config = dict(
    n_layer=12,
    d_model=256,
    n_head=2,
    n_kv_head=2,
    head_dim=128,
    d_mlp=704,
    vocab_size=8192,
    activation='swiglu',
    norm='rmsnorm',
    norm_place='pre',
    norm_eps=1e-05,
    positions='rope',
    rope_base=26400.0,
    rope_fraction=0.5,
    qk_norm=False,
    attn_scale=0.0884,
    bias='none',
    tie_embeddings=True,
    parallel_block=False,
    init='normal',
    init_std_qkv=0.0254,
    init_std_o=0.0,
    init_std_up=0.0254,
    init_std_down=0.0,
    optimizer='soap_variant',
    lr=0.00352,
    lr_mult_o=1.55,
    beta1=0.95,
    beta2=0.99,
    lr_head=0.00593,
    warmup_steps=200,
    schedule='wsd',
    decay_fraction=0.751,
    decay_shape='linear',
    final_lr_fraction=0.0,
    batch_tokens=32768,
    seq_len=512,
    doc_mask=True,
    train_tokens=213000000,
    steps=6501,
    dataset='wikipedia_en',
)
Each number is 128 + 24 x the weight over its row's rms, rounded and kept within 0 to 255. Layers, rows and columns count from 0. Numbers have three digits each. The size before them is the row's rms in percent of the matrix's.

# k: layer 8 attention key, 256x256, rms 0.112, rows 191-243, columns 128-255
# q: layer 8 attention query, 256x256, rms 0.102, rows 192-243, columns 128-255
k191 130:111169111097105105180124105101120127115132105138101147114174169109135127136156155123143124159068138130132143126147141144077115186122149116109119152146105132163092116165132133129111145124103091124123125081090055147133100140145144138098143143064126117135141126147132171083097111134145131140069153121142144135133132135173135153123158102118134142113109140127134117108140089157117159125164
q192 127:121097131106103144094140115106113104097109146092146118115104083110119111134169131120092091119121098124122117110137082125145150136124133148142134174161127127170131143162133144133159131174079144055134135143149131146088069145143094160116107152124184114150128104135157123147108144137075124115131112138118152113164119179144156139148146129105098135123119125085154133103127120155147149156134
k192 132:121181127130110127144124116110086160089089108094158124128127126125128108146125178146094090155100113152147145151155143144152107132151118097167105140108146107130148084158134153085159130118070093115165078112163098130158094137110120115160136158150176113172133141087144116100118106130092138154090155141140126149120085116117139106115156157127133128118127165131150118102128117167112130172172
q193 123:160130144125065195106108125129100132120125131126124146121117153131088150162126097130128130178119078124113114123122115085137152105136133165142112134136137113134099096126152105113128070096149122159110127132129129139113089108136128134114166114129118146114155119103092154116136125153154157125113142133184164118109123106163084114110102129098118137146101159168155128143117168136164096114154
k193 128:158119126123140136121125140117127139107145153121180147110175132191093133121168154100154121172125125149137105130149098106115173101176122137152089126115152090143134090130163110128127153093140164127125101137136126135166099087157139109132114112097151183108139154146122151121165122130125149099108158094153129146094137109142115097171132094110127142150089111099136120143140129154177134114154
q194 131:201124112125121166121140126119123110090134136114122186125126160127095090118139143081099139161147102096154141123096141118123114100121096111158066086113140126131120104153140163116075144136134153150139076165085138091146099084153147114129116166081115144153128123134145134109124118140123106121111181144098087136086088106104173106112135134127154122099101134125141146162111108129144147141087
k194 130:152144127126095124102122141101117099086122141167114130135128123155151163118124134119106113171118132124147106103126096167115140113124135127121135139123130138116121134159164119131118169155162123112105115132103087163116088108077152148112103155132118146151137127169167116119098150141125156158106099133147107131124115159105106115103135116151113111123118120134126132116146117148118136093134
q195 128:130078155096163135153141126131153098098144143111117131139132086151118131155158115154155157111121152130122115138148129138139153130202090149124169110154131139170138139091142167170090108122142143122098160067072162105140115189105126133132103135094135128142112120147139123122109132111111124150090135134137146115110113136100135143151097118143154086141150189151143137100166143187087134115122
k195 131:107105127123129120115135120133125130141083143142164157145125097128139070106114118123129125152102136092149163126161072114099111128154101130089173162142118163160151159109136142164142135141084119128111129056112149106113152130122133122118078133142133105167120153130194144118113083112124127128133124125083127167158099132087151122196152146133126116149127181162160072122162150120145112141134
q196 120:170132118124122129141121069136128101104125114098169147098115152150121124112130146097157107136136146105112148137115110082148155158132140099100164166154143116153166126105115154173134109185124160134116169185117149160150101147128103091110168128148130109123125118115124081131154142115131092130142154155154100114145138117122154105118140127117161130133147106129107094129119128145108100136151
k196 127:156140118093129148145138135150090099065103125105109113154126117145071128128089139137136106129115126096110110156127091138137170168127125122130137133110121146174113166123085106133122143110171174080078144138146106116175129135070142149108145141133091126153169116105106113115125135073141077156165135120135116110159127136129119117134089096105152108141149129155100115121088138148147087131132
q197 121:142154097073112152120086131157121122134140158057166125171118136128126113096144159155123157135131155137110137136161143107124112079097103157104103129125153134170077114088122093105169121117115117117188157118104152118099158134123118108137159134139111112125127113138142111142160086047112096115105132150167126154119153110103128145125079137181145130114157146068126149099107149136114134133122
k197 126:132141135072103132143107159152139134124131169133167148172144167104108135125111152145162137151090167118102121113153137117117099128073104139103114182133109130126091128123129137151109159127123103135113138150143131129123171129130134126121103111155117177133113127120174102129164139090129126144189128118157134210163144122124109123152124174107148155128146127135159145077090119128118106129107
q198 125:105125114137153126172130132149170139105140120123152153147087135106109137143110113113101153122141116105126129170148118153110148126173128119170153086114121107089090121162095087096080120170121126105103121132107079138125139118095115093138126127125144135097067113133146098121152151138119139165156163131137104139142134144140178116092102171112147158135128103119157125094150162110094164105108
k198 134:076153086136130136116126123115124132129139133109102147116115125146094130140135120107084116122118121083148063121155122116119139133099138135172130135109109124121132115153110159122093126152111135148137117117131106117069155105120144122111117127121169122131126155122094091116139142134136118148092116142141079153105100156108161125104083153153146140068134116141140054141132132111124141105104
q199 122:119121113102127158186171130075148108099154124152137170139102104167120127100154113129110087098106131108145134102102135160122105171131119125095143138123107092133092145172121145139103120111118170142124157165159113144158145103148146177114149104142080115161096162134133152123130138126082160099165166154182117138098146126145131089156100130130094144137098206139119138115151161122137140135127
k199 129:159129114161151145148147120122166100150139124142130161162161067105140120116102158143123146133061118115139114161119100148128144143117082107127144153113162115085114174156093140175152122149131160147135096113088095169110138095140191128081169130136095132152121151091176123144131128114122138138120145123147128162144131119132131123086118107141111163153090151110100162150178134187121113176115
q200 114:113142110131136130154154115120136102084143132141133144135146066111118103170120117139155101117139100116068107085150103126128162163130115084140143107152099071194101134168111181150097139125143108142149134165108115163098146127166099143094143133147097119153148098106121175161141117139146133087142127140149128111123128086113146134151126107144091120152125116121147153105113140109148126115089
k200 120:132183146099160125126149145119146094135111128159159117159126084096112106165122124138130117145110125126145145093125147136110146123130100106133134113096104111096118094145105119123135130142178133104129113118134132147135118140118096159104134095106142101148074082096126155108090142097111176149150141169118113130127131115140179110116181152104122094159145115158113148112142065151094084119124
q201 113:136088111171141143136164130101110099156098149108161138162139134164096111127130140190121139148177128109141134142109121180120144140100163140123135127138136108137127122168182145134108136143116108136092126114159109155129128183125137112130150132149177123135188150134079124109135114083106140114129107127071106156095139099143158127104144144148136120149165139185109101175097184057158139121115
k201 120:145122114093124162106134118077140094094068149144160127094107124109139133083141153162110138147143110107095160149105124139152165121104101169126105149125148156143129121141131150140118118160164119158108118150180134121109160164177142077111170110125153137113104135168091151120118137150139124151145130149119115177127152107128145111137143137135092131142190101152128098145117123107174143136105
q202 121:118112175193164133137132097147187143156141160108173138087203139120155125122136122136113143152138100176121097068128095131131148126143133077135159113102142126157096097128125111127132133126104112100130130115133122120157141082127154131101161117130092109103155098190123074125113105117119119155116157095117108119126115126128091137118152114165154086122130119168145096159178159154131119191144
k202 131:126137123129137157128119121132197129121152125124125128130143067140130142146124126169145162117138133153125072108097147137141124110101130109129153113127170136111127093119104124121134146124119078193128145102123121108148117141104153132174116152138103105121158117179120136150119095130142108164151132082114116164117114159106119134125132132149186091145133102202154166132126119147102152134106
q203 124:115139107145105106156130139128176119083134065148095154117136096130132108095123123118119137103114133144143070148099131118090096157115113191146134154105148125169129111134164137139121145141113106077156118157111145167143137122119141155147092080086107186179111111142126126112084159137096128142133117121123158135144117170106106095140177160125178100139142076155148150135158089138153142119166
k203 127:150143111159116134122159119128125166132126144153138109076133119116141143135131099183094146103135069153143103139085124126082071154104130142143108161100140115115130119153132124125159117138139143102112156131135140172140139108117110108113087101112156100167110093128114152096113148116103150101093106115113154168102128157100107152132117113157136143130131074133161137117161140160151142125186
q204 126:114157097130136144127146130134084107137155098107135170162100085130119137117135181120145076114171128146110128090154151089117111137160128124133130108144105119176155130121133169143135121165134098151152129144116216096172142155110104078114147083162170164136145118103167143151103093160128117179124126131123123113129119133103155116110131140136138122170100127120104136111075103100120140135164
k204 134:138144132120122103124141112170078052155125136137137123134089154093124139098103126137070147122104130115067141115134123130114132127154152122100151168156135130137087165156127155113146169140169145160142084146164172136130120114084112104132144078115150110163085147081136125122069094149130127175172096152115155115124099155118127171129108148121129129112123129101119138160088141114178099153142
q205 126:150136149108096138092111119106136136122147115111087150147112115115121126170094124115102161173168115140136095167101131178157138180138145122105134092143106129130111126130134073157129140167130143113103176075111130102156170109140151147111119119150097150147195142178129120135123150087134118125147128125149129132175102111150150115134154121119133106194122167133113150124141104163181102139095
k205 133:144133081079134136121121118135143137120144103094166095135107106149135152171076122113094155133142129136119176140171159150107092113140123148138140155166114102044096134105093142118114136158114130139108093132145140147133119119167158159139102127155075169103129141139125151086132148101172130096110112088111121123131116157065156136178148149133136143165117122096126101162124119102131138107094
q206 119:090159132146105133143155087168139118142130139117134176119140156083132113108122089122144089162147083097136180126145135182112102115132120160099105133134104086114103144159124142142106151124145143107123138118138053121128089101104137158121093152135128091089158119098133136135191107058141088101138146107095084112114121124124136125122155127128100115134145173145110122119138131160140124132121
k206 125:089147105164101127175156104152147128121135104109148126123124119128127153117131131156114123128161084149159125120161120186148122156152099154135142136120119120064129154109101096155123133165135160118107160110135069105069125153106128167152121121103093098099118131161144145144159122074137184154118171152120143142127130080153127115094124110113094119178168167152121141125139183103114147107141
q207 125:098134104088125078143126129118148124077170149161171143094144135123117116139138115125145149140059122136128155086139085106136101125122110136117122110118160107136125171154154110123156145157119091144120154137112095130142101136139116131085125125124105114104133129148109146122124089127132147155096131163120124101110103142158135159136125143124076159121141101109123103132094148150132103141141
k207 134:088123084163142112177108128112143110121118092140128130152160112120138133145117147112114124129171099118105137129160098164154103162101085086063128080139112124159157155143103085108173107157162170148133129127120121111151140147123115126101181204159141141126151100086129133112156097111117164102149129116153133129123125136103132132154142142137096186124136151128109123122120111126153121176117
q208 127:136102141134134120150130138117152082128145096107089092129102149129148153112100136139124129107146172112105126111146142089123133113158150104161119126124117123104127116106085135153151094178142137115068118144134108148081129136118155148124129149149106131085102133159119159136093166132148124152118150125114123107071186104096089140125120116124132122131144153131101129151082139119113101093068
k208 133:166154136102126137132131094099140106126135161106116115153031158085146115093117128140160138107136130116137109126133085112132141110131146113131115117119129118139143140156117120168175083126146172114122171127144144151093115114144120109138057168113116160141114138160119115116114128127122128146156118137148125135108118088098117106117143105135160111108108141125128136151056150179094124139142
q209 130:112143152179122100124123088131154152154111135116156115159138150133140142129117149122111120105094120110134141124107097123158155129134095122172155154082130143137147119144160160156145161149136147098125125102173159157137141132128171152056101122147150132143126149119147142132124107172117101126130150128067160145147159163173134148156132102106091146128117118157093109133149110123119101152117
k209 134:140113141128115134144151104138160133114133121102104140171119135088157133124134120146140117128137119099133103127085127124147057140121117113108163099101152131138099123178164118101141096129165110110128109137130108112146107172135122134070115156127152073154120099129147128138134124162158137109103108139123155130115140169103121160104115159134134143131084126116146117099165130097105095125094
q210 130:123169140123137152125143089115119114133090129138170139104103096093140109089069141102114163129141131120102128145119123124112123141093135095120148090106150160133138099109094058148091111140127157138153114138111170110088125117139123113131141123106090089152094140127125119085154123111106124122129145104118129116115124124089101103175144144120123135131100147100098125169125133122125110136086
k210 132:116194139121121119141097149091124144138163130139168102129110093137083139118107165135102116149121122165137146124118138112115100135090119097145138115088126132102142096131117165129135163162122142151106119150172169129080147111102100099115114147158108095135121121113137143088087154150136109154129124102103136129151106136161137137119115106123152163134114095125124120181128106071117088149132
q211 123:169126065157122101146160146117121135137134115151172136160152109138130121174131144132127150093142106127104126098108136121118117131146097119135109127136135094148178068133131147127134126168137107158158106110185124124119137115112118115117144134143135122113168197154118111122153140095098115102122137146133115177118156145081112144214100144129140097165159141097107169146141108121149102132133
k211 131:142126145163117146154122126114167104144118080131126131127145144142152109160124142156104110134128125162119096122122155097123153062150142116127147109133142124116114133132170108097114059170127143148160100111123141109115162145168146148110149104158111102168160142167154091109133119125127124114098141119117082137119150103125111178131108139111090136128167140106109158144145132102136114145153
q212 131:130110155150135134190104103160104101109157125133154146108092146115105072146089115101079124176101108131149153136151122120114137106123114110160121140124085148146132143069113149093155087132119108134160123097116127213120113139158129095133132149169125132134114118107119121108119173131163164109166134118148175132132142089120170169112160136159164148110103104120145111124132131089154113185147
k212 134:118106167118129155118131138119130095095127139125106113164149122134145070119054148107093119141095123164160101174098160131117145129112119144168093103062098167142151149100145142132091105151099123111148117163149136160113095093071144089134132165141128123119113116116149138155151142080159146131137160125159136118138120099119160145138163134117190175129147092132087141109125117134156133136062
q213 127:148130132131091150152127160158116148119115136113123154146162100109176091090176111176142150153125114121126114130108084122141078139147168121116127131186141123158108107137152174151206131161112107119110158133065088159166118147100123091141142106153123172118170159115166117119105143080092101125143110183142119110148106183141134111153114098119141125143108143140111118090119136128101119138143
k213 133:142110128178083183122108137154123168106125128110111117107094151133122119143163131148128145114147108143126137112106076171144131123153150126167144140141141177101130137081086093163167129196116109144112141098072134132144090127094151154096142091096092107137156145122136144147093117064122152134151155172118147108079123162143139116152153098125128124122125134088128133117127159129148141163120
q214 128:072105129064141109141109106135159119117132131085133119143094098081158078178136115057126121143170147117136124142141124169161153106166130133137145135130124090145099130173138123156106157119144125150171124152080129126112164163133139133100141122179112152168139151134159130153129162110144087122134136139132093092097144144127104105171122175108134152138107123133116122201114102152097129147138
k214 136:126162088112128129137140136143109131159190110112164115106110101090116097134136111143143116136135070145132145160141167121114080075113135144129168112116129132127129121184167119144146130167117134144159122102159072153125134141157156126123137111139103133141120151152136136135131144113098142146128128140156091132126136084147114135190127140152132112116108081118125165120136098185142136152140
q215 125:122116110099144122147171111166186129144122131115092148104103141131162134113129140173164132129117166145121167147116129123135164102111120150144117074130140178178097109103128123161119088118119163072129126144134146161112118114134125166144123142147128123108148149125076174072138154111088127085125150131156178117174114138120125098130131156132107126140135105134122118129097149140167127142135
k215 130:131111145117103120081129137128135164161160124127093134116130165143128138145158121142139122125108112106096129143146134148126131108116118168151122143097118175151178127132145136156129093108099171108136148133155171138158115128188149155086136132128135131089123134106131148106118217109110130135154106123126147149154119184147158105136135156103127109148181133155146138152159158138159091155128
q216 125:147136127164120126098089134132098109149137090144114104157072149082099166103137147113131148164074120116135122132130068126126152120097164133111151123192125123172137128133095112089062117088103092111107149107119135111125165124149073166108094134142117144133113114108098111098129142093139094109187173172117097149134159157126162133127130149118116124131090149113089145152141165136135139146069
k216 133:163123101111175121177115137100110120161122136122125111107106137151115105144111165125116119144119145104179126158158134113148139093096155153124154098155151108132145093149141112104047148124126096107160151145123168135113128142137117118103159102119154107125160130081129170160144102072183113109129133159132069156093133141121109090112119116098173159170155105153127108140126144111113153098113
q217 115:120122087110080122137188113126151143097159115132126134157131107143114123139145151131076151140163135103110141144166105146110166116104108066092120137092112157140085155134136117084133087153088158167160092104114127149128150145083145085097098134134174136084105126127145182150124103123058109081152135148146103130111120122138116144143132129128126088135097155104089084162093118080074113122129
k217 121:135145123109090132158137110115107140120112142081114136159143145156161143111164164101155136120130120142141137169123085103103148048112161048089134140114147145100084141139083122143156149149136137114175124112123116071127131155102132128156135112132170125105041123157148170147143200141137114098140138122107108121095182130123120108142107127112120136112130118084104121147113115155133109109134
q218 124:119069120115146123145112135134158124135110119122105128187060138151106160089165091130211149103120129075092138090152120147086122118121106095124106105173099074130127164091157107116127111155132084141122113127148158112128124159140158103160138124122108119114143141141135097108154112138117173146098136160076132151164158121115140100090125101170134107100131152115119129140106123093116103131135
k218 136:161123115079165158126103133141148129126108135125132155153091151056156108111173127105107121061120137095105136095140096179156126146135084065141131107175076118152115158065131149125101126106122118174143106126141138164090107131119105170109130106141127115116150120131158136128159138119075137119120127137120098149135130184090117123125106111160107071135138130166088128116100094114146116095154
q219 120:174096130111111088151131142153135121071086152101163098127118136127138141166138156109138109109157155148160123127136138155116147144083130148111131087121083123153127126110163131056130152160140135118102117125177116139147112112067195125062089086110130160116160068120150138166144109123126115097140102101113109103101114106139097085115134143107096125140122119127117096131155125142141170136130
k219 124:130104136130138105140136171135114128085086127132094071137151126149110153111132138132146114102147170110136142176123119132099155102128102157132103155159164123111125124128091130147141122151139094125160120110179117105113132083106147135112157030166142133131129086154146166165132116164104129104116087081155110117143116107132149105145114162126134147163144088149135131129144128107123108119111
q220 122:110129129163122119116147164111089120129150077086127143093113163111121106103122112131166092130123153155091134152176112116120171149148119106127123111133101115149106156133110130156130126100143153124115122140099121111125109114176135126102120165151124128100089178116189103120127117130087165119121097090142112137120110176125101130136079113083155094154091129159109117100057155114147146105100
k220 128:165111138168122123142159110080085090128103145078133130122102088090124110106134149114135118195140105151103187107136154108111148145136148118119143127104119121102175138121090149122157123133106155142135125115128141114134137117152119146121082083135107148138125106156144120142139121155140148149099126159157110159091102140116128106088122130125139082079150087140129083159074183140125134108113
q221 123:117148129066149126137114098115154172139167140143085106124127170141127104189095123144131106078137133181180103125112126140122153139132149111113092094133138150110117131158135123135111105131121121138132122122176143149151119117148146101159156120146101125106086159148157183127139093132085119103144185134138113133136103137155124109100132148125166063163123115153115120130101102138134172140154
k221 128:094104158135090116138127152101141162124084128138101132155147112122143142144129095141135134112130128130150075138092165147120108110113135159108128099144091129113119166143118147122132136141106096146124098169157134117212137100154141121140142106160108216154138119144134137076098126106114119116140119130148131151133117170141145128126143122115135096125113189128083122131135157144095107088104
q222 132:159148141137156116185124088105127082128107146131133103115095096082119116094159129102155120191133108142137146122139093144154150158137132135101099163110121103107145140136110087097131107151153159129125100138143134124131148149107158134108130109131063104141094158155167139121094118149117129153128139137081103140130114105155119076152158127121109142118155118090125146126105131130118134115165
k222 141:131143098126143168113141119098102133106159129155088143122085102117133154122126092143141162176151117153097157151181145115120081089112107123117107120115133125124127121137101148099107124125088119116080131130127173127063127102123162110135163114104148127155052104152147106152143151116088149182129128102114114109108149085142128140190087119142140122163162115157130112136137130128131108094148
q223 132:170146114146136091098142160201099156088184151119132107145136082117127121130053189163130110092105094120180121105123148183116154104165141142137122108153119087149137119090114090112103112139098158114116146138134101120120112113135171101135112132112143133160098140101127139138140079100145129119132095147108145104111156152121145156137107111121135142136138099141101138111144153115132087205134
k223 139:137130109130087140134168121206143157117087121149131152127159088088106118126067114132124133057138132124156108115102118183132111114126137136105120143165093092125150090096128143149098142123138120134124134151123121120102105137158108116094113167144146152123122115151142096093092119145156135148132145138136123141109101170121127120139108162071130168120139115108153112128148164139127121119104
q224 125:135129125110120107116103121137126098140136103188067144120104145139142158078123131124127111133133147128118123106149109145085161125150121125121107133099154077154108082169126130156163156089156084096131160122117117167133116163135130145137154111156171141122136089135136128147101135161136123107095144103126124137151115113118098086161139167176115135112113087154126083115157124112094104142112
k224 131:149143099090146119158162147137140087150116095165092100060103154107130103112128136132121125127144153113135178128135115117094134115113154120144104120142114116135120129113164133132114107175130165095124117156145117120195130149123116147162142107155145130108134097152101150158148139154113140144083161119124155145161129124130127131162105130146120130118091144162069146110139146080136133129137
q225 125:155125131144142123110108144173120148122117146133094147115090122137127177156118128107117118095123126136125116117118060134117137089122127149143132133137142102124125094138120119172146128125150158124142120143117104110121091091131108130178147121157116123144129141107098138127123100089083155143106150115118167151152120141147140117137113127110115104172119143142105141120098202089110113128142
k225 129:139147130157138151134119143157092146091093142125141163170127131134127170134111158068126141101140105118100121124111147122127133136102104163166130100133159102085156111074170175173157097130149146110129134147131130140107107102139122116182163100117119137144106168115099166122104074149116126138124167106114134131151147133133157120137074161118119089146099121134155128134133159119101135161130
q226 128:128115139146147136176153134094113137154081124125131122179132111164121131120121144116167114158118088118126132116086131173073132106099113125096144098113141142119126126159165129161140093127103106099146129164127101128150147113101122102121094144098131120149121091127132163119104106158161105159110121137110094141126129137136186176155144129137129130120109116147108120147112145134124098111142
k226 136:136113125111128127134118076124155097177098129108163125118145131181110118152134100161143153128122107092118105150118140119129112110154111107095112127153094166131120130128134141126109108131123117129098128141164104125155140136141132114099146133109137055087143122121135183123156125175073091147162177178141126111149097133129167157135157094162105102126137131107131104140138115124130130155120
q227 117:131170106155174140099094132105156145161124156105089114130138136107126110132130161122114116128145109152097135141197144128163099121116116135102135101131080129100092145122164100138121136173103131160111112136126092135120167147187131148111116123123129108128167117111168169150139104131131087130144143114139172114139131110128118123087157131167097119089141163097150126109098138136149117157088
k227 125:169120097123140122122118145137146146139103140123095150167116091122134147132109147111110141142148131143118133102155121131159096157126096148130122114108118118124105136157151110127142137123132122140147172102105139155103095125145160139114098100162142160131124105120179154120111150055136122143131128131143148154124149093163129091109105177168106137117086105078127171140109137101059165128103
q228 127:087108135099121146141084109144148154171068132148092153083155134121138108088108137115139133086112108131085119099133117096128130105107109158138114129142139134110110087141132185128083123138089114062082140161091145107113167130175123119136128132136134107074131136095203076151124111135132126168113092108141103123127116169112143169126077119108132153096102134101116172152100127127172111115150
k228 132:147095165161104127136109122100147093143094113137122137080131125160115129119135151125145144105153108131071095069138107091096113116116125143136150097181117112162114133105139112109123127136095134145119129144134103138167143136092123089158085096121144085103142101138126132103133084087112141121146127143157111133124111109144165092125138131101172140096091126146129108120135152167117100111140
q229 121:131139171132151112151146086117108124154137113153114111151117095126121098115132076148167123137127133087138122110171139151106138144152094152146137157123078155091146105118166122108123158153176108106071119145106116130174113160106124134122124139130109090124193146167133096119153139116091129110109138116156146118131117105122138139118116116074170111152121162113123150111156127142125159108127
k229 131:115141131124121130130092156094117133150151150132106110113137076122155099116141084099113141153135108108139146139166103110080161121107127167126101151177113121112139163105150139111138107145131108113122112073152125123087125194093116149133151131144109095149137120194145173090093159110107116109078090141156146145102169148127117142153087136094107095131164136138105138165145126094096150105132
q230 126:122159143127127141144163145120159120090144135153149097147122083135152104101180142103146085126121099128133107135125140129099159115093170116140089107119128129066134108118121161138151107107108145109091137137167092121163107145101090152100110136094090179142140105117146106150151167154096147142127123103183148135125144103136142101093152137138131140143117145095119155150149136152097148099119
k230 132:129128152166115142100109073109093109116141149109133091119150143135157135144148080135112096127112096105133099133094089108098116101094135128135168139141139104126101120150141128112114122118138127141133161131136117102106109111120095111119088137166116154139180109108088135128139128102066127131152133118152171147116173122156152126136128108078195093155102138101106126111211155124090172131120
q231 129:121159073126084097122155126107139140133123194125130142180133140104137118118118106117163153098155104201134144103130130101153106106137149154082095091103136128102155097142108147113151123115149091106158093140140132141116133099204138142133136126113157140116111119169126148133126123114141077163107126103133160084129137144129106125118152103163112154115129107112135127164169110088116148117086
k231 131:174115086161111105111173155092111155128099137136129115112119148116088102178154077104122154109153139150127110138151117103136131101114147105130135088177100111159134161161169092125141149156170118109140129140152113117135126143149120142111150151091142108118102145194139095116142129150122096209135109116090140138156140135096131145096143091135129119127086097129149167131138159087103141133099
q232 124:093111134110148124160115164202187163132150160130116108100090121104076102112124113126140127128100149101137150099155133116134114173136134107100125151145144144094122121170157104161177104119139159114128118133152114128086090170127105137124169126073165126136118140140131111173107153179139188126146140106092128092117153146110169104113129148120168092163141118152171142152116131114144103131100
k232 127:107151108171093137151122173157137142144113137161168148106128096075085125169114127122133139154157158100103127170141111110127132161108159151157107117151144114122130136154147086169120092121088176133133093110132140114139093150132097128110137147103159151110106150135184107157146101101127147099161148123117113140169129147112139109122077151174131091048111141173118127142131089112120172114096
q233 130:115141167112144135127169117119103135140135095141135067114152156154119144163105152131099164136164142126120149152174120118133098112077168117135110094148125132161114147125126169103104134170137154137117118140110110132129144131103113135141180133154147111139151140115162121130169134133148130095127101150127137139099111141143118128122107152144147140147139148118136099160139127105175159116175
k233 135:139152163143109128136141129101128079080149121113094102134151139146154111136159132108129121132148121131135114101167101144127116095108154123139128137094130127126106198176145118108128098118144147123076149115118130115145159076122104128140137107157086124131126158136126099140103132073110090088115157100139123128137102160167113117090136147120091116095131137165165128144120114120150100125135
q234 123:110175134130158159170153103128130158138105124147117161134156133111138116102126138135142125131100103159131118117077145086149143161170101116121125115159105122096171117133144128134123135138131126120113119092146105142124087106107125136133163116164111131119121145109110127128131171108163152129145162092106071120134139098098159151161103137089153156116148099123118116106112120122158114131100
k234 130:126116127080111131138165136114124102150111128113158114110122121107124094104132131124130128146171168131155110103097148091134163125131117134082115108144130108122151149115137086097107049121086144154074128116126154155116128120132140136133151122111147125094127124133128140118149099088134157147150158118127121123139101122103158127141105131109128128135136136106106129119161160181112132143177
q235 126:133089136160114074117139076121109146129176186083111109096130104143087126173163145113143108102114144149099139141125149123119111162117129119162150142154179138175122092140132103171103138133132130156155116098101120145148135156125131171151113115101142147131143066139133128078144150149073094138148128130110118126102123138136125107117111135129146134084128163121122118118170173101135133131134
k235 134:116126086125119148126157125125112175125137135148128107135094115126113165162143172145091105133103097161102155052118063136135124172112150138122148107116126143152189122128183103118110163102121092122147120106149163126168124132107132151167113113105152132109152113189145129134146128099119096121112142128116106093152139091126161118129116137119141100112152135142125075104145103126113092182146
q236 122:130145081119148135139094134136098113135103106096130099148143141127165120158121132150145159122164144139146119143150128144136107137147175071139133118168156093122082122112150092112068134146120157162099125050121085162111172138140166118143146118168130156146117094125102160088113137165117115122108145142130141093114117128102151110132089108157099133110120126108107092145159111125081146171119
k236 130:144160128128125150104131149117152132168123141100073119122117124111163094187120144122118121090131122139142148137139129139152111112130150164131124175120140129148102100114117112148084132158148137140117183109104139121112120147156135135115136138154089175105079119101104115122119159167149128193143137130155089088192105141118131099131113141158104117163086131123122110114109089145093113177113
q237 122:121127114144134106098132165149123128114131125138097123159150144163131140130131139129107121128114117184077123141157086106122051130091093100137157150127150173133131149133108147142114082150135121106147135139184148103134126155163156113109126141124081123134121148083068128140106099115132104115124100070123094139116117115148118110113146113135088135097118123134133207147156091112152147152138
k237 129:155106129135131103134113156136141114105121142109117136138100121137158157087118136148151112128135136168135127143117119131151117206158109112102145162151160176155111139165120089145139122158157093082106149118142148144133112111174122108125086116113122129112103131092110128091160149163170137133117129154131080178134151123166107166056133112116123115124152097152162170091125114157152118147133
q238 125:125153174117114117058124114145150131107126157123126109104120131113125164141116092133138140094116110139114154146111148109115139123105160162117167111126151093103112150127104146139101121116107112139147149117111145175114177156103132128158073154139149100108139129103106140116163087163163155140180138122155125090115129154139142082114138138128148171171133161161107128140137099133157149093130
k238 132:144127143140131104090148151113157106141170156145148072118140129116094157167146128112162122095089150115095181137080097135106129109132107170103151098145157130113109175158126100109137172161126132115134139138140142153112163079141124148131116166155172089162157137153122204132196115124135160107124129125144144091132156152147136134149173136112147151100129142121118161162087124131153113090092
q239 125:104127148122139149097139128118165197128135130125133140134121137124092165086101098148082139167153174106147091087132087110117116118125143084126133107113122099150143102113141125135090126112145123123146122146116126111111142161135167149136110107104096164155173093110113133143091112077175122130155128112172104110114083125138133170140142131115185110133173086110143109110134114122078163125145
k239 135:081104128141094120071107135125179111145130181148151145086117086137110136149130134126119135128158123104181158152127097145118119131108115113163145122185154082117112166120120160137116204129148145133123148118122149124141115109153128105114156119098098127126126157135103119153127139124151139106154155107159131113117114112129099138096167111133136127116182111118108114078074098102107105148153
q240 119:156105145108172117136139110090076156134100163129143124141112137090106136135141118164106133122106126158127098122113115094138134164122148137167110161140106135175072171137111129109104135167127109098096151110145166124122127123133139125171130155120091146136131141135190173101124132174150128109117106133157160137138114102157133145122098108134187085077134147110149097143135129162116102133132
k240 128:130109139094101107166105099112120178129103162110117163089133098113128135118143090159140131123113132143149104138171147132131137174111138132149140112137102105164038123146101116104116112176118093102165119125113139154167144124124123122153142111148115069128130174083172151110114163136161138109106085151147097121148100162118116097157104133136163138103134119146151085130112158143099122116148
q241 114:135098117126152165119120144132153125145159141116090108124120138100163136108097153108106105143159138116154129094167148079117136118085164137127124145129115084121129077165140102124074096119157104134178099116118115147119149129089106093132111183088122133082130121093118082154091109144132130113104103127140106126171162151175080108138126110098125102122128090121115113098092070118142147107129
k241 122:119077141137149150140121129166131120168094149137124140130151130159145134142160132116107078128119151126143106131115141106119148132100113112120121148117098127091127099167111138141105128138174144136128121105114157153140137146091113122148117136151135108114159099167120103135071123155162131163112155141127184142138171126156094121129099152139129098080115106125119139110050110115134109087121
q242 119:132100150114157141104125117150106117121132158145129138143112122165122106140142131131153129129154102106137157169111153110134108107102067199107117150119110130142121161160151093132121154158094098077121145108139114129161121086102142170151116112133115143138107098155095174099105109128145117171128136124124125131131163088155135138066092081082137098150105123105138126194093114114106115150140
k242 128:104133104130104129102091082133128098115157118167164161167115123138127162154151134088151151116108133102112112134112138163156094142097080153106066121169106095139144106145124120151120110124105083103141083082165112187144109112140121157106115081122139105147144135130128138090135119169124080110152173123146113133164130139094117095118132082122133115112136128120119136198113169111137110140171
q243 130:167124117168096086144139139115137101105162117119105124193120124125117184129135127099110113093145097189148145120150134122130116078161116138153186099110129130126165151114118081097130121164084124112089101139126107086124137113139142137122120141129144104111158134136137118161116181158122116141143113125126113154119123171141137125096085115132178108147109086136124101119131143146182082085140
k243 134:146097106099137123137137133149119109094096127130131137143120150123128168148084094110105136098150138172141149140102141112137152138172098116138114123144153123147121129152124066145181133120097069107116107126149109094144096094147072136127130164133148142150096085158141146131122125122151118080176125157139128146140085116112130154111117121116155156168102085091132171115124160145116071051118